Each number is 128 + 24 x the weight over its row's rms, rounded and kept within 0 to 255. Layers, rows and columns count from 0. Numbers have three digits each. The size before them is the row's rms in percent of the matrix's.

# layer 6 attention value, 64x96, rms 0.0397, rows 18-31, columns 0-95
089:118123171147166159126120118131106123111112113183146150135141117104128096155137123107141123122150160141176100180142132128139141149101107157121120157106120166119115153117122116108164120099121182104120094103136120124091147084116138165151088101088144089153159125133147174112120092166112134128
078:145137151120120104127130138113070110148159154093096136089142170135164095138168134130147111106138135098114199140100107113108120151092177119075135101127122097110095110151125126131144104135112128082091152096162103120128158136109130131119097158143129135121107125130093135154112092146125099150
083:162161119121107096146108168136093135096119148120115114137074152148126090122110183107166136157141118139154092138117113108127121130104114124114115178112123112119132105117104133121109149132103146175108116105147117121135093123125176180142155205121129120131147131133110164145092112100123171124
077:114129114085094088124071108136136141149136092097144115144093092167140139110139131174073123107130128154169145138193131138124145152138172176090139121110157109130136117151167157153119155172161105130162139147129121145129110154125109133106129132110167127109120103147122095130132127112136148137
086:140121122112169150104106098154117122146138102073057118137170116169090121107150107104149126129145140124102111190126132086138143118139114144158124146149142116119148122087134100143149164095129130117125114130134166105122152131110131178128157133103139157147121086119163134156121104178147115102
085:094114109065132165126160081113099086128102121139138129155113165119124126150119133131179096143191168113095145134137142128138080116117142091139150133091186110141125124104145155111143126165172115119126135125142114111119121136174106141110114132147163144129135144136101159127141079127135120142
082:161106132166141132104127131092153093125152135141143162140147119112122137151115128076157098132102151118162117159144130130162135136111153140135142145127106175088124178142142157108086101122098156151127122114073120155126113077134151166148113152076127113130150094128114122110084081129123105113
080:121137173164178109150145152133112090141111100121138164144152092115103133127121137110121105097132101131089153104132103136108142098090143110145122105126171151159112092111176140095148144139098182132148143106127132163142161111104103144126106104115135092092146112109119143130135088184119132095
087:133132151180126101104186136100144124101134156122122127160145118147126129138127138113159120141124128122129166146101106116123178105139173160085131150148181153132094135123147124131141139154097120123146111169097162135088119144164125093131124152125090103120178080106155153111122082137124134094
085:101167140139153182131085104106138142109125113128139099105136119170146181154143125150124126158120116167153160122144140112163128111162147105159156142157075120133132097118127102133128134136170101167153118113156123146126140151157115146105117148110160135096118126149171167082150132091094107108
076:150115106097081099143131137098127113102136121139135149124073181138136141096116148108129117112129114142083148090132145126111143094125163122111100129136106133090108151143169104121100123192146148111138107129135078154155106131153104156103112133205122110123132129110127143152157116097113139095
084:105126133152162104113119155117132111080122111153094158113142141104138103107137100112139138091157140161129156177142149082071151150147147085140088130130104129098075130120108131128121145169085140169122120131094157126118118123139119078106111114093107108142169113132141114136148091116109120155
090:136144115115137175141148070127129146118093098176121156055142198113145105113119108149128193133153133139116137113157146133127146123109118090132121080124143139157149097148129123123088161140122121113150150126155103133115145135151124124149122110166083098151134116134113109090140116153136127150
101:150086085170152118121105079140086128158128107105172101137117165106116127130128129135194124161100117151133133138129136081142114175129153131095135115173142144114149124152146114166107111141130155100087109129102136140112116101131129120126106078131150122127152110131170127149130075135119164122
# layer 6 attention output (transposed), 64x96, rms 0.0662, rows 18-31, columns 0-95
094:114147139164137135168156124139168123140095148130130143143145120148116106100128148081119144111157140122075151124149111124126093136162145019158121150142152140131080131118147123129160133107118155142126120114142161085137113145134121113159150134100127103162178135126120176130131147107133127141
074:160137137172127120105156173135117065113123131115126163142143096109110130115099088154110098142103105151160109146112181166122129131131158140130139124107113101133132090189134131124136150143116096124118102202134113160146110144110109112170115119129133091111144170152146160129113151139110130110
075:153135094143144150139166090129090080116124083181121145131156128106173120134159128152101142086111097115167140101121092115117102134089137157125148129133114121144144118140112143133151148148192143114162155117093105134175120156102126097136134107129143157098100147126090133155105141127131090126
095:175107118124149133111141114134110105111135146125110113129128132099137110160141150091143113129125145138136103157111161134141126091078118231152129115139131127136142131128110117140088101151113078109168096136114095117107118157098135115064094142124109131102101150106124104161117145155108114102
089:120150112098118109117094154115132177143119088112152094152137139134171128137127090081107134160141139111086127114107114125133126114119149044120131108134127122112101124116139130131181130147106182115133132118101154146160079117085104138141126107116123097146126129093163146152143143106141083153
085:126173160172136098151143118097124112126116147135169140150118098162130151094085141070109132129104129125153156133119084084165131138156124178143123133104138111173179152118098069121117136135104097137131121140122139150142095144103144134142129108134147102153115103131146122129161157105112168134
089:088130145123128141165182148098153128120117135128120129117147129139117131064119142107127117108131121134070160099143093129148089137162116077134128145144137135110112121146095153078136090124139150109084121099124097105108157118120125103128121124139109088164145089098142161101090147161130153090
091:156080108127124146147117165102161154118161141122152122087154126156143094147115127115151164090135145149135138167108158142181127155165114033127140130126120141119135138136121134138180137129124157112108109156142106101115133133121107135157151133145063116130098146112135138122117146115099147100
097:141125124118107124094144090108135112098148114127128137127141135119099146132129137127160145159119132138083142096099130124144104131119126000136132128130139136125117133152140098139189114125127138124087130125103083123123140147121154128178145115113097077173113151131108125116149116157126130125
079:128158143140125119117143131119146153173103142140161164150105127138143121168108087186113157154126119125133062110138151135141127149123114173150124113133133145096119174105149119118154091131144125121105180075118157124099104115095118117082141136146128152137191114093109131136140124114096125149
091:138110133145108135127113127135118128115105105148145102075134111160120120115122125179148136108146122109162148142095161161125139104066124210096138132102124107136168113166094080145087132094126083136131139119120071126130110126127123128129112148163138163108141134140114149164125143156154119111
084:169152085114127130105153118129152137107158112097169112133149114112078102102157125097133109111108156138150131136160131110128144121160130066179107122092145144104119162146143134141135108144151153100121122153115082159099104125141110112158153149155157091152165104112106116098123133082115150148
086:129140157117092106135173128099119184130134168129124127097115082101115157124105086124122089147143117118146102130124141121115126124149135174150136142129133124128145150130144100151168182065116146126151110156110129178129108117150140125141130151139109161131117166110131133125100072064126120100
101:098127103107098136121122167088118139117123125128079117178153119136090134108087126103103128131124157153072174129137096087112155097141134047159145133121149096114105157170120156135144087127106135135117120111121144123130103130130114144142111144118178124137128139146088152141118148144103130099
# layer 6 attention query, 64x96, rms 0.0621, rows 32, columns 0-95
042:123124085132124087141129123082137145138123116164158122134051108156145153133129144143086146157110160110099136099111097115132122131100129144147121127180128093138105147156140156122139154163169106138134093143118117100111138146112122116157150120123104091125133123097123084097199111152109126147